Each number is 128 + 32 x the weight over its row's rms, rounded and kept within 0 to 255. Layers, rows and columns count from 0. Numbers have three digits each. The size before them is the row's rms in percent of the matrix's.

# o: layer 5 attention output (transposed), 256x256, rms 0.207, rows 200-226, columns 0-255
# v: layer 5 attention value, 256x256, rms 0.0627, rows 201-227, columns 0-255
o200 087:143098161143088105114145092074146187207081101111138103074175129158186108147166117157137115111115153057095080078132212112158112188084126084187125084106110134145096134082104166137124123058084108152130146140075099110160099160124156188119182183156114104042167181109129111113165086138083181119125136139148121065128135097135127182170120135093108179137147149111110156146138145160091153107142110153144140145160130175068161123145140136132155155146140118127144184177120142166140090106100190140087160162097087152142118070175156112108097169130128156105172141111147079142122118128169145034171120115161161109137058162119128159109166140100103179125124148076111114104156165156129187107109109096111117115172109077126147087132143111140064113100127131147135210166120116172133110134139120
v201 098:141092181161162130144135136078107146115072129168090159147129180094103121167134118101101068155158133144113161143130171084133070135132113132128155142184118097109122154125149163137149143139113094152084142099079102137146193141110089086120117147125202068123050053168145093127163130168177121125155123109124159172133181157120160188158161043122079122131135094139164091114120084141102167151155131139088107154103113151060089121103094143109174182111101151134183124095053132110079091125098110143062132199134162144121125097173102164102120050154186154137163126133127134079108147142173139176105180163160177123089153186121139101159109114143088146109088141138176131108144120059149085104143162107202135119121167135138131161141154140106094119109126194098142112148128142170209160142161113
o201 087:123150194086085119158160107099158116132128134134119069121141115107155106106130140103125128102090080101094148099108147149186042084161150155199154136130114160167163109119136116151174144089146203146146149134156128118144086094112113159164125124143073141168182112099095155166140092061129175133112097122151132127136138149161126107168119140188106168164132117169129142132132145062190117126130082154067130104123155152065166129167087123072106098132205086118186155159148166152133157136067132129157148028113187117178098093088143123119137146142092097130143182153149077127101102085179145137136076172155080113087109152110133142138089110108119122150210097130076153167136100193120117092111103137065182124136010130118149131134143174133118147168109125124153158090154082134111117154129131
v202 110:114139129132156071116133112116163118160142175082109173120062138126153122145148097154095124123118122161107110178151120128112141159129129092193079146165154189106117155120134109089125146128092190089090149150140143157126114154121108099156142111169165072142130172141168132118188104124127133113137132155199084158135155110140083160108131192142142088122153095127137113093174091125052180151138132163157190065200153107203154103079119050093176085103147158103089191121119111092137094074133112195099134145151099150129080157129110111161129121185139120146176126127173154127135087188106136093061195103162105132152082126096158152114135121140139169155175100193147101182104182038084207139134119145125119120118131144153201160164097152117116127160115137136162140179094166130138114162150145
o202 097:077097163151121165104094103074187132102089071143184096083153130135113161107060113104106158217152109126160151092134108123117136169145125126175164137127167126110130145133132170087118124125163108125146122100160113119125114122137143195116148131093117138076143107155113163105119130091091188074053082123108171124181127164159160145181138105124137137066181125158120139120092113148173079128159116129142077182115095137125137098167118179153059129100107126192175138163104107145156140171100088094168183137079102096173142154153161181094143104117131135101097127093138155150138123088159108212157112154124202143109099102179136121116170120102159121104149154145099081101166083102125107163152132150162136102148130207139147140104179121190114220146175127132097100111066160163089057096158156
v203 103:141140127120162122150125144142190140145121113144065087183124141070136140107161165095068172178145089105137103177153165084095122151100148100122193144107137145118144121173109038151133141126122078077146117127105150113146186161187121133161073120119162158194165144152141149126154109155153153168166096153093181144193118179118132134088194159168130162139157080141066178138074131106119151147077070091103143167136112145159109129114090148135086160102173094107152133072141155143120133182097047120124085156152130115135171097165148101053137166137122175055115149132108156090197154153129161153108104126124129185130155156075090150165178128176169138089103136137174151084175120133177136149123165132110170139158106153088081145122084121152093102068105131123143149099128153161084095145169118
o203 095:095145065122178077102114080083093108118157150094135132203172151126121087126110127102141164088118149137148148161101145137136162159101110161147112155106076155091155133155086148161077145081177058091141063079160132150152090124111131117151127092113065086053128116116187153186147118106105114079141171134162102083077134104115093145086116173089148129161147174132156148139149090066104099156128118139151120151134115129124168200148140114125118121161117088114120072050145202145111116141147124152131134134164181143140138118140130105165149112100077116159098068156063126142113096108147122192072129144161103157094148144129130133075111099135116100150186127072165109146138133153083098054049052184097162165142090108106136125143087120091155100094100100100121083154177171110116145113152071
v204 096:084116105120107158138184069113143165084086146099086114159128147124110114146119150162157102128143191084106112126106084166149173163133148033084135116157124162093092093141166163119131133143101118172044113123124126183137129137100120148100089148129163127136101165170126144126200173087138175125138090088144118112058149121062102147118147153087132151142100174079134130186131177146150140153152095097099091157076222122080121080151079159095124194198154147154140111158146141122138205134104111104101155170173120117121156156149115120179184132085122117138163118119191148092110091182092049052112150154115152142095188142146144093115119118128118132121103134094127120172081135086106104156115133085142071079131152052149129154139115135118135119136142106162127095134139172062153088085100151
o204 091:148132140178121122086149113142155147182130125192116060157148123164164157141153173054150129129116138077100082146139124153098115104119150167119197173130121066167161094160075135168115168148184148061118169136090096120155106161127135154111098118098122131151116060146090140135095080132143164115118116182143179154180136134118141125136162016086106150164137103210073139104141129130127124068136137138092113077142117124125128141121139060131128167098138169120105196149156126105138146154132131134114139138114156095086145129153113133142148198148117144108125178086120131155090113090157152172147099146136118112147173128156126124176170161141143106113217150163090115099122114212158150128153149071073183143089187175081083143081085134141092164092036145122133111113133090151117183150095105
v205 100:153129161133142168085137148121132167209163182142147179144164062076182095125153116049127088117148143084170145168112173200145125122114160121112123125132118158131146073080182106086146120136112138133170125094151156144114089086145135177131120144132044120152161212177125144120158113124105114130169173179147070110085155180151094078160142128121069107147119180129135089112063174077144150146117081127133069130107160081156133119135103093100091084144160109158153098181147158087136108131152107091088123173103109137181150098106129166091122082089155110110192110091132106098092164125166109093136120118140132147094109141137125120099162140117115102098103105130183128116067165137134117140068131185132123090142124108069200093101144106136113109171148060151081152157161112200140097080108166
o205 091:113112116176123139182102103144130107087115089118180146117097136111088134153124090154109112091093190135116176122124109119117115142139107145168109134058147119149098125117133072153223123138158110123144152165120194148078192121069136105107140149118145130135071126124112097169106109163141148105125105118175103079123169086105133158068118176044180110103139094072168120148175120129128073133121102094117157106138124190170135146097130186163116146167124152076095085115159150209122155083068166188158153151145111116098147124109088109145100085146095191132187127090168151127156134110136065111172123084065164171155158087045165150151168165129165132107121086121116145068154137133162166150135115156070155111144142100175072161109086133050142125118080150103114126093120149087178130137157127
v206 094:083089171173161208068141075112147173140141149172145118147092098123129114120140119121079142122161146156109135149087107093133079135123140108141115052147141097122144108209060113155109097121132131071113109167139150128078151139131160150141139161114177152155170141121085055123109154141186079150143115093178105129108114162108136140097164130126172066157080135130162210135147094137168214085129127122127068117154066125183188146093152159105091204128112189133145141074106115096105153110137120131146120130083112120148149105098119160158168151138095120092066112139077167094107118170133169170103112123109108109072167094133161117164114108196123142149181134155109143128109084144116133130180081093152134184086089136116121135099090183113186172138045166144108103105118117183152155119152111
o206 085:106186147108110069146085122126098119160147106115113123160149090153098075112149146154088118052141102122169170132142127082096136135126088075122099136094121156160173118082120127197166181051063128098074136100080092102136122078211158114155074129154128091152133100127170081117147133126081144113141125154112171155101121163119108095164104147122134177135130125119080088105130085171137138125170146147146136135105126086094127104136160132149181135149142102118121117124136137102098116143108109169135108136140161040150150111141111151116116053133151164103101140076134162134204118082179097115124086192137087115153062165161086176113119112090132065087132092079159136113127101096171169142089145136211156105105076190132144127177158054139067168135133048155113078149164095143120107117129164
v207 097:105102129113132082135094165124130166197171155079151083146112149116124090111162115179151116165095126086163170090151115126123129164087146101051103157096106114103159184138131098160158113171112088093132122115108149106141090091115100102072145095156183134200111098082099092165153091187198161126103118126116098088099126041097073099165110116107107169190113149116175130071109084126096150161136135121121115125093093133167107135093161096161119120141122160161076163076185147046147061133117156142154123211073168133151084106103151108131149070151128136109125096098141109129137149083164125166145129090090165204113089127081124100149105162128131126159075061137118167175127148105121114122114130081143224138120155090119134108174095098133094127148122153111156145114116136174159066138151141
o207 088:119115166082091086129188099165102108115156161151100185084104181094113116085165128103094109141165153135149153064157103135129171160148062152124098134176149212156075137139178152137121146155161138205144106142137129078104156127174174156094175192105117125107146166103100179105153082110120132137120162100117113169137126156116144162132119133146140117092141099197189169158156172065198090083128128116126152144191160122105137108172115118153084109170072119105067135140139168184134187116141171183109127163150141095123115142141093093134079108134147133096160109036140135150098167171174145146133119141188090061123153118141159190095105167100111160104092127143090142134116136160149117133091091092090098119150117168122133114097153151166139183128112144081123166179180077080150173124120107
v208 099:136091103108156108097104118128105120114075108161172115079156130216161123123204158147132183139133138135042130132100105152109155180128120166119149087142144126147137152097155119100131073193104203134161125153110180097101157136087104127178130103137180081150178146154138170127142106131159147139107113158121162097147145099088087145131184129162155176140136128091179100117175137144108142121073205081124123078166164087108124124122149141120122100124108083142102136172143146128185132129152099101132124077069055122137084137144138106151087109125138091145115093118162117161093124207144107066169173022186133155211106116174104153110132142084102091116143109122117059081135144084108150133130132152096147130061104122108129167113087130157152162109116124198083131105113111114135101130043091
o208 085:131099130136128187145178162193078102153099117112164132152134125079119235127120082091111143152113149129121094091127111046106093133087076101177120222139128098076119187151108096144115109117124090132100172145151096131142126150126150145138180125168158133101105182132139129082112127134128072196115149116133110145139135098125162156136101039137123107109116084150114117196123110138166156142113134176131167152145117111183047132130121127112156097125111149147147059157111098101177088146093123175131125202152116139141105118075131155157149165108176099136115089103178111092125121091137142113098137061122177091115137156131104142159165108113150148169130222212097129083135065118121114173142113106107115119166181085169126131132160072110130154106139116117152100129038182121159189131113130
v209 098:116182122160107163157120136184125129182105118151114136146064179200141114171060144123162156157098062149148150149140079183095101103150124132095143149155085141119095127134124151070158114221110087126111106129175156093096160137080174082148138194132103086152155128162139074193093184157102128155103164114168116114119175125144113173146105136116118184141166125132163059116129163078116093166114138160089102164088095150147104125111125176129117153172099149123079126119110112121101165149101120152168149122111127082099094109093108126145121144204157095116149091140088082112140114109159141131130103108063214125138092118066181103137082145116106096107128143086127148135101112057117091151151146101133111222108110164130097159094165189137084098119127157116179182168074131093116171139145171
o209 090:130144153063154108157187055071157121154147101124135140115111095146170157134099162096150090174152082119082133127180140150141148100104159145158180136114118093111206126148176188113120147064106092127179139177142129149118134164153109140059101099160121165183106091087093216085151146165170129136089161114073087159137115156120128147099102124097090062073081116186132173125080137162102135122175164129133105140160154141079139097158117167147133131144155119126083144154172132096150104073153194131110202148104150110104156121085179141113064119076092087110138143117130148142168151138163143179136130118101064106079071149164136148090169085123106147135147103134191133187095125125160116154140100086154104121085107170115129152109103128126169085181127133116118120190076091155149141138063114
v210 110:099155120083106153204140171080170162149093093172204058111075184165112183178140119151172140099102114116162152171142101111106107110093044096160099123191092127174165129104140181107146145117100114166126101060101160142153139131120150117166126093119090139151138138131087168134098120059147133137109127148146103164096095156113115150102118125175127173125083149109150115130068113116179075108178092140131106102135197133060064126115131136142116095125102164106107148130139110095114090078065107149088118162054128143163129145139141119133070093125175164103140150137148058150139167180147132104138151131059165135141071107122124196152132137170155110076105087142101125072191110120114094159132140122176146200120158125129148174176169129061112116115165136116143117143103116132096182143082125
o210 101:128109106120091126159096165132132085096171117091134189149131081119164099140117143159118121175113062179124143116107127099177064096137130138151092133146087162096146181185129091159174109179118205161147118113117117109120090158130122183161115157155105110127092114113118110122122155151145135143100158141072116064092158143185123133151099109120172062117127086138172186099117128111079167103107149153167070167158130124164132185165140130096173132165112132077150110121141120146183175160134181096079174114129057090054086154103150160139130128129161109101120092151102128144120122130097121142099153136169095097157151157124117113164139146146173172117199110110159192144105094064108140201171151117080140050101111196140065094160148128099137089115173133134173107099108127110126148241146131
v211 101:180176172120124086118129096150107105126178167108123064138119156131145093115108107141155120168109098120134157152122122121129100177173090160088163123180125172139106137131159150152236109102119162199123151160142148139083114087135157168126184178166095115094157151103135119150172162131156162153096107126070161103164085085127120113029118143164137137169122144135133148143070061066130126113143125126144106083088160127084149068176137126125123092091153128145156119143116089111130101160073121109097156128071115139100151161172213055127148118062160115157099070091089119157074092113178115134149154124132088077157086147126098142134114148152169151133117094096145101189117155084122087181141148078126185102103155117128068145104194196137123138142142195139082142101088077133125110142121121
o211 094:135126162113117153132114190068139109119181176169143197128131144112154085130147132111139126080159091181158183072144131093170115104135143201150111101125114175097118112162113190127188100125165168137128095087070098111138098102180178093106140161154164083111095192153119191061154075140071134112117108115104082117136114106097097149189124077120139058152140102153184119117131167086134135117117119150105064143117121148191167130134095115152085151135128169038066134127151087095119160082139133146158166136062121101153114061111159156132111140125159071191125153172172117142147097147140200141129129108162163129114158150147090179137139161143172109152120116152120098106098090192098085108097133135132083117177081159165145158140129107124095106159141076090162146130145077152175141154120143
v212 088:082168120114127106152091164131161151070132189103101136105115143173121138147139046132114117077126142109161127146163155067117149103133128127042088190115095117148141144128163108103080137161125123174157193092115148113128112154162173116110143127116114073117139104178147151148108148071142162125188125170112157097074109062094162097063138116147199165088141112176096163049131146092133087170106163101123103192161120114096165183122145123150135092094146120160140142093113128130173140144101157100116166165088181160163088119156156128180067131151156116146078091150144105140065167150167113080121138048154181115078080156088117147158086159144193107098084127105141147091092063094089121162174128103085107141105084127090159182110145170126102122098112158151101141133153141138117087104151139
o212 080:117091134126140178126207115049081066100143149127104137167158170133136138111106128104151098138106138150068103121070223147146111154124109169142136140154094094027106126173131129117195120114091138153179071145137106079198109161096131163099106158130134152123162150109111144071101115171108114093146070111149106124122105157152121211175099117128123111148152195132255130126146105109148132142103156128122167113128165123107117123177145106138100150166118131044125168131145118136193109144118172146122115118106125110108108153096125150110167122093131150099101072133133114160109110094126175161168126104144147125115153118133078138047110112109176127115128161145106166119093165183164161143085062138155166097157170118110108141128085138106141145128155119119139053139118125121050186120066150
v213 096:132093168128205131108085139095105102153128151156236088007126177145143155120162157109092172075117080136147194100100106122138171126109127111091141124148169112083155140127134144131093081119118150105138128134197166197127131145123185197111140121077073142090140155112121097160156142151160142092155126171083105151113104140090141173109127162095117086135173105073118156100164059097122135143101118198135083129139131132183200155103147132155187124163169122095178135141117103157157109129105132118134142100150107131174138149099067155161116138115198137172106140146192124139148076140097144105105162107149137157092142166124122129134151182129137174169118108114195114142122142101097150102104138153095179141175125098190182087087130167103166107084076106148114146123143093112077160085126139
o213 088:167132142127136148171114140166137130116080181111122179119098115142124146113071141139113140159190226167137072097142175142108080145124128093175112102104182145104142135140098104108133197094164157130108125130085117096086095179125108095183152162092184138110108125130127067074097107117112116174091124217130095034144138145116139170105124200152120150118180137147141125159136116174149136070148114122165119119125144113160114122183153090111183106036103156133124135122154087147116093118095126178190119156076178162085129108141182122114148156159192139153110103114102164192140114149170117082156086134159148066163120115119150167142181141091182109154114119117117123096126141147144162136098129152178145153118157065108115110201084120164135170187095109073156087120109183145137083112139129
v214 100:112149124146101105113093115100162151144158159125110154123140137198096083189170104125068085103082169116143162197122142140146116090136164128170190124116119077116125093149159127131138128127156103087135135167122107122144118061117129207157107105107137120130150098167120103155093154128133137183110106130106128140123124109111168114154109176107162177103169131091169161069106143179117104152073108147207173110158135124103160106145123091134128184112205123077153147134084120134146129144137125098109131070122138141128172178144118144157175165160081061129172143088123173158104165156147113078112111093171165116201101140151160198069135180124114097128192076124107147145124165154155147138119095184074164066126147142202113165110150129095105141189102217068107094137141138163137091094170071
o214 090:134125154174138147116107140087083124110130153117135091126070120148083159097138077108117156122136115149166131069133137140081123169116150095123119126155139120098091143099135079118167104095147150131152198170157108090187122156117164166152120091102103119138133107138101192133110115100151107140118045134133112148156109073089114071207195047150108103071147156096110155130160126172180091161163117135124096131089110135107124107190134164095099136124097135119071075087151163109191154117131149183126105178146175116050138090123107115113136165140142121107106077105122161140100115161111115126095125110137132155109165048155104098084070120186154065161095075162114164094085157127125147130186177174166096120117137095112121189109107171043141159092145115134106168113211139079103101062128113
v215 106:119127187115146166162077142139092108147097138126161159127143088101113144082150122174152137129135104088111112108162151164188130172100124155087135139077145185095075091127112160159170090181167084118118141144124166171136166121103136144129123096153155140180111102205092111155156152129173156076130140067100130159135191107071151133091157112159093088153126122144172174127097126111067150109148123081183141173186114193168084140106113188177128126163120152119149157154138099143117099121139116130069189081136151130118170156132153106109131129066111161098115104144093030119113129097159136127113084157047088121116165136118115076160072139124123152116146115167122075139185218078150076152160126080144133095100109217124142089103128136155147117112093112136150118108072138152135092169074173
o215 086:183147168128147100118081200196124111189173135112135117118100128123088144078132124094110171119096143120131099098125106128114116121101103174169094079076124141131153135140091116121141068120086137102142119108035129128108162125191087104075137180189074111138152162076162162108132117150088154129129155120131126093105129212180111098070082129138116165126127079132084094112117128135176137144158131178094122096144149137159141153112146158119099109191149071057138112138151145083045128101167170114146114103111093093144108077131139111129075084066202107158120122176102118150146131078129137197129135154136161138151063108153166145082149101120080122147157173168089103074130114153111145121109096091080101220152068119098124145108127102128117159133105124080108155175153105109159151069143172
v216 101:113136122197120146162105107099089143143134163160090158197181105133129183141099129184144145139069112133112112157119141095172097123117115159091140087155131153111138142129147102197119125187128156072113132163125101127054105101139113133186119134140139151185132149120129060148108142124154142144173144164096173042137117118160185147035084126187097178070134094142119118144122081150114099145086110140121123197150082143177130116146100111192142125113211121136163084128106125131120153177100128118099164131140124116145127149062126074108142105109099162183123102139112104147096151128144144154152158179210110114109113135102115099180096112111101160105205147074107158137160161120157075130151106062105144061113141163082130106179158130103137126186109139137185171052151113176122189124145121
o216 095:129158090117109147129161090148094103148165106151176195100056139089118109152103096111103134072153124154092145106149115133117132124073127135149032083137065126132120113079093138115154104099113124085155128106110153126160147134165139172106119106149123083066083155073187163098128097139111149167146055110163100141098139137106078067173102141102178126134150149067149084127134121119080137082164118145118185106098137156100104115193157163142149143143092125076099143209138120172140131114109139179154123117087127130100143107135126121139146118124080130169154192138098136125117117076189160073128094114103092167106091074135130122097100100148107123103089115132110109117068108137085130064121111145136117233141082057101118091070134174075101138188161099105077104167147118077151063139132173
v217 097:120147122132149154152178037130140079170127092193135119111104151139121126165159148156095158095108136151129161088151085115117066097113097084143091107130146118096140067117099149166123063095149084127094108160116154155133091108093139172110162124178170083068115111143107111105158176145112139166132115124134209154160212118196068112100113087097179109102082136069114085115150148053110108119139128098169122115104136125164092116115149108178115138084126129154125097185107116155115152153106119187082132131063088171179103179153154120118116125113224120149100068104140084139148117142135127116125116157145215114104109131115170118102146094097116149061112154149093082088170105087139124161065151145157120138094102158135144087135129100123139195133111210117112112134150129164147198169106103
o217 088:145134167108033139147139168168166147121190140139103122112095094099145135126125100117132184228130115103134180115171150135109046101124121120128107113123103091169103155139079128171128123168134189133135177080118140108147098118101148083137130160158124127162142111111108123152131135117095099124143159138079115094126097134141103076163141135220116086087113150136141119157144070191097102162133157140101118109159147133055086109105115119107153161124085101132141126135089084182117111095154163176136128173136122098086111105092146094144087116112068085119172090202138165068127068169175173178147124139098094110129150049145090103118197126107112078155180145186103142144134106087144068102182117091136152104119080147091069080130103181117086138145145133185162117182092124122187123149136143
v218 102:105109178147134104156134124087094154135097114088125158200100138062103159183145075129139163093126088148108107122159173148167125094120083087088116151137160161131058095175135121161164107132082085110159127146082141090089173170131083167195157134134105144106161086090152082124099165149091149177210099098144118135140083144109126163103092125066134183148138182142119143235111107080107140139124195082184136142115118164104139131096100136148130156106134137093152099141076160083131162185147092097146172171138104107142098169171184094098178156102135135152106125129152062133162115155139154077102080152093148097175115149142131065141170158122080126079092151105127126127118166092158146128154172132139122129108171127129126185131148156080096117047153132124161162083164152130178160108106164
o218 092:145117126129044142135106120105159155110162135115158129159125121160133143109183223139140100120102102109118136089102127145118075147123131196156160142121114135144131070116108145173117158147158164064069182076082134134160137131094112179115102113122099097160122148132150198110109078146158151150114048110158115105124125132199103044128166137168120073142167094081185121093142128140167133139121144136136142097128086089093144173119147131134114170173142129174105162151197113169122156090088181146121112111120079128125165128051124099108096111101108092175096050161065155145141094141174175138097129132177062166080153190114102165138127097180143150130216149117130141112092122133157055129141120128130060124104083156094134081102096108208152115135123128126146106124189093144134116142141128
v219 096:125110140167127039179091074118133089153151131067134120112146105107115123107163125152116151101136110165158136130121042123185162108096073126126127159081156099101154108130088106113128174116112159103154124125119172112074149148167128150119132087120133084139104126199157144105123061152162163130108157121098139153114112155118133152136142175110164182094067133172171176100187131059136185180146082120089184118111092088156153069106180128186163091161111163141129120143108122105143158084077112162113154123125122110054097090135114096073102111130123096110073126131128109160120118134083100177135093110164135154129137169115110079094098123079102206063139126094156142042134171152149139124106130159091205146120122153107109171122181141101097081106114045120059085124093131123147174144091122
o219 085:140127134161167170109185114098124159114188159133154203127146176142178171139136111117221150149088196131157073143141144121129158064127142105129082137158140112153081145124164136160147063109147127138135160114151123125164083120118093122171164146208132141071182102040114154130116128099105134083157164153132172116120111155167113146167147243113125161096183144089166134117131082157116109099144085185187080108093127115132102158125148123118146132114088135138139161122153109119123127108132176120166175096122150141190110119093121096136070082102137165156178018145086161126127109122103153081098151111116147086108104108102159189113147127085126081131174116117125094148093108089153095143114114092142066085207109149186185175117097130138134118154121106101115120115107108153110119087090114
v220 098:126135122129179156148160115121144131150106049104108101147138077139103123150131124059123150130061105161149176101063086094109109117161095117101080079114101088110152175187123111086146132140132145105071114093127104153140092111189179074172103085083115102116158073111147157191126123104137085076121149155095146131127159183142182156171131063191130122162163063121118115153114182097110180109086179129126138098152112167121102100149117101123094110145131137170091176077088126150084128112140080094084134118098097093124159078110164167152117170116121165140145100106153140136116130097149065082144118178124114132097167145134182157188126147163120199177148078077177168076102078078114144132149120181165163108102094105104105128125108100146084155104155163160187125088107075091089120178114122
o220 087:127114043171101108133104133173078131111155195080139090128202124137124103108116110092136145135139122167144160179149111114149083164131104109158104149076110132091121144097098154215157114141126130205164107103121102111133139132122088129108100127140160146162106137114125168122133146119158137170195150119141092127137138097087096157067077145133107120183084145204099092118077148106150121098139100109099124175138199102084106127117153152087156079104128087107191119107167152137150096156091160092143116059129174157145097108152161120092141089196125120111092117151107086163129124050127134182103199139116070152142089164163087108071125138127124137068110113110200125131230071163087097087101112149139141131151116130142125072167111130162115145101146113103080132117116142168125152202139061
v221 105:144134137128144134181108152056124136058128143206129179134177059110147152191170129136112146120101146126182163129156153117108136172042152118123098180111157147145139123130148112136152167098092147155132108130163147084129084156112141174093131125135112128103187066093108075118115159130120207125091143099089126116090129132133088114119098155106086121054139086138087134100124116098153122080127106197188158101133140131111126117158143150149139142131082082189165134087107122132150117131126189098141084087117092193152176114099095081087132111157111137177190146123146147075163126087167143139156125141172139111163143109186114044179119151085154132123150146160083071098092135135116088144048126092168093122088099102144142140103120146082146087062183216113097137127140127150159108100100091
o221 099:171095117164127105096104140193154128156122095116146155146069173092142147124053091104138180139129121110110106060111165136102113198133200081166127085068079162156137129080200178030109135100115171094092161156138134111117130105120108139153116166143180118108108107108094126118102119105122034124146123102161081131113135131143137138139124144126137122153146092124153093120086134125105160168154120120076140099103125088139196107157177122191088149128130204112110147178191160096144124148084142169169113082115076147123106167144181098192167128119187125062155129128082149117114063148128168175145133191127139164114127127128134166108141146189152158162068110115124125141118124138098159144175133100128142117138179095137150160165081103134103168190135153175137118084175134094098076108169167
v222 099:127198150119170118119068107134182135124141145157040153175167127118164134143091173129124132169137187180146157156142112134120183120178134167103135175106119116082113150186119116124133099132099181086114134161137146134164107152135135072122121163141146145191143130066134129169178107156155105127131062126188103101128142121101127171056087119117186144144092107103127092113163117147115160177150112115180109167077129111166099103055141130123169143128166143115137167136099155094094129169117057129127109165153213111177158100105125050062112074133104123120083068141142115124134115129091114124085131113107116071148166109139161068058110176159095097140140146097123201122116100112121152112147123187142122206118161167121132179152188133095087127159115126100108054088130147070126161128141132
o222 086:067170097119162065111162076115097146183183182149106166092107102160116162165169164128149145117112098123074146154126146130089115146117150129085086121164135112114127099101115196143124145185155098096132140134126149085173123109097108138153096079094102098073134161084140191071131133092123164054133153128108142125093150106074108083112122159153145158132112102191160091115113095119148136074180109138149139102134075148107160098123075195133068076135091071175115105154157045146173154113103164147130118138065165124091125137109128164188104124143160106107128068125135119153117113103129154150196063069128124117119126147131119175113145081103100110031152107119126091123085152136164121112158123144129124114139126179146177119151145177111147178100120141187102164131103043170124130130054094
v223 109:117153090104151051145128116073117097142181125141156128095104071152102135143122136109130166140056153137122154124151172133133155190176139124163133168156177125105171198131178124127168147131125170131129115092180141149148150081151100149099125056102162080072080157115078157144122077144207134125149152118115125090171140117065106042058138144100151075186118155102135124092109125109137097115195104137132124151136121106168164175123152127093118101136122137161088107143125071090107093152144194075116171159097171124166169172080081150130087071108131124080133165131128109157124145108067117123177142073160166098116109082113100122119140130091184095123070158096130082145112203135102130171106076187143100088131123110082128148120136154125133097132081135127121142065132146131124100082064082
o223 107:132129199111135128109115146142081105119111170152124138091158144132166078147123105159128163061148153149135109152125102058093139145096144180192045126136155126115047106132134107109093134134108084174126109144090135071147096145072123105129167136142118183102144111167115100104102132124126125107122102160081103100144141098114166177190121135124153159105105121156184157107119113142115154162081087121069142147161154135192073095088157138181137192083077157095094118157089182134188185108126066084137101110118070087155136116166203116172159166131213103140138139073117119138078132182156153158146108101121178127113098085134150144087106135114108139168132119157063130152084150133131138170134117099131143096105205131214130175182143101095114182143101171094142091114091118154138117138131085
v224 097:173193103140161125137138118063130164174102134125120135163109129137136086116168103103180081102153121151142129139155164127106133175086093134114143186177140163181145184143161182102095041152102150109168113106120119043138122122201132113133161149137132081096090138138114147136096128047097088106183172121116115102147120062123098139068112174124123155124109200093115178114139126118099097113113146134102159117193192130131142155144135121146135030115122145119054116178116057147106108090102051174086129134095097145130123164141097108161179151122114128157143095149174067085054159157130182147126133134144156122119114087099126098148109156144079110194145086122112100106134141100156128199149182100169146144036109120165121130092154153162132145144143083092129132126145161131104112129126132
o224 091:088159121084112158116147141138185066127130079133182076095133099100112130172105132105097130139116121139135140047074132079099137052140135083149073079095146119123103118186078115112169170169109088174068132197095182108168132155153097100138138132143082138152100107100142142065145090145064152104143090052152148137146143177125085173123113086167127086146177106160177068157153123136094171149133105103155105147134196105144125110101134109109120176100130138136112172129166141084190178152151120117117137183141098067133120165087145135158119125132133153089078128137132134140189151110162138169110159091099115116141115144116080128155135068094167121134211144173141132107069112161062146126161122095157106086196184135190147141181110114113167113140164152145175099111132097120135161116173155
v225 099:095117083125155153146116099191060195075099180118072107146156161067163133107156138129081109157095153122171178168148143086106100118151150124113087076120140072128048098103138195153135088140123179154099070160103134115139171141091177143112142114140147165107098089180096142158084175148132130156108077149096189150171162099120117124089123218155178095112103137106123127128120122138188107127145103129097084137082112173158141192107108155102170178155125176087161095063154120159114163128107107110169107102131083204146070146141117165112114142129118159119142137148142136095137105173151109090115089114113090153149126144137092130065109112108195111120148184078108162130128141102143147162136114122161125147130216074187065150126116137193166140130112149082136150201143119134134127147134133
o225 093:132117166110132085125150159089144185133163112145097099199084169181132119180202098087129143084187106155134183108113129141056187094106090130127162127106117135104165191172097142157080158047125090002141115070167086154119140172097155084197126139096150121142143171182054120074184143173124086100132111173131161142115120153221126073141114078093138153136141139146123152137106113107218121072128147105137135118141150093087154101137156143157166131121122164105128127165140103090109142115158135178127128162142151097085123123153151149172116165117125108119108141155092125115076137076106131131130147172133073082118203138105116157158079160151111123142160139168141075138119133133117144138086141164157167142122063140147120114183140122125121164115151080133144115154137110112135096146121084
v226 096:106118102151141166158183149114104039165142119177114123175147134152153166112133104099150087103129148116091118121114098094135095068149052221098098102144090117126121112101082167143127133076126121129093122138071131097165126153087043133167034118039137118099181122178077117173185047118149113121122126148092102160103092181100117155136109108123080151124086173122116151120127101146155128093143106147174120160148114160085156081164116136139063124139152149120113093149096105163133149178118115167119162058091176108174107139119125084170134110118088128140116164095119147160145095106113118139112142137080107078101165136112106104130103096103104111121159144092143180215125111198096132106143166091190090130172134095132155145108122161094190072164103142127105084085152095142143133109090163
o226 088:152150139169094143101159121126139119143177140143139138106135126095142145174162160167145147085117081118113141106131096162081095138107135054122039133145175095152129071143110089183153149135149154114105113090064088107099135077120127158136108134158147150180111153082138117092136123137181138151119158083098143082147130122155162117144145113108156183155142152119128065134133144096097072143143126149124068061093102124093157132153186168118120112110126140105180115109126104108160164094133090098094116153133078108102145124085105097124136138128106113094116096153054118171133107143100129018121151120131118144164109157137100137107072220163152189095085110154145127083110113113134101040118133109079092138064134082053156069091187133062071133039106085138189119118103136179123124126114164
v227 090:083139124106103112141162155131191133152137121119130128156116135110113132139115179124102138133131089141133120119080157098123161160124161076154188187093145070083104137110167138170156075104134170140073120084101098149109165119115146114140067083075136169166048145182113198114130112145152080093126079154106133075228082096142059128115117151151155116157172096075109109098136115125169077131107160122156127096129135160154076125150132149141121132130150122165128179163092105129110134073151150148176109171123054153176105166094137118097126141158117137170091106133099103169070083094153126140130102143152153124156143171094109123134179130145082136155113131139166141124105081164174094081142103167133124143189069102100068082105089139100137054044173052137077147139112117155093141175183120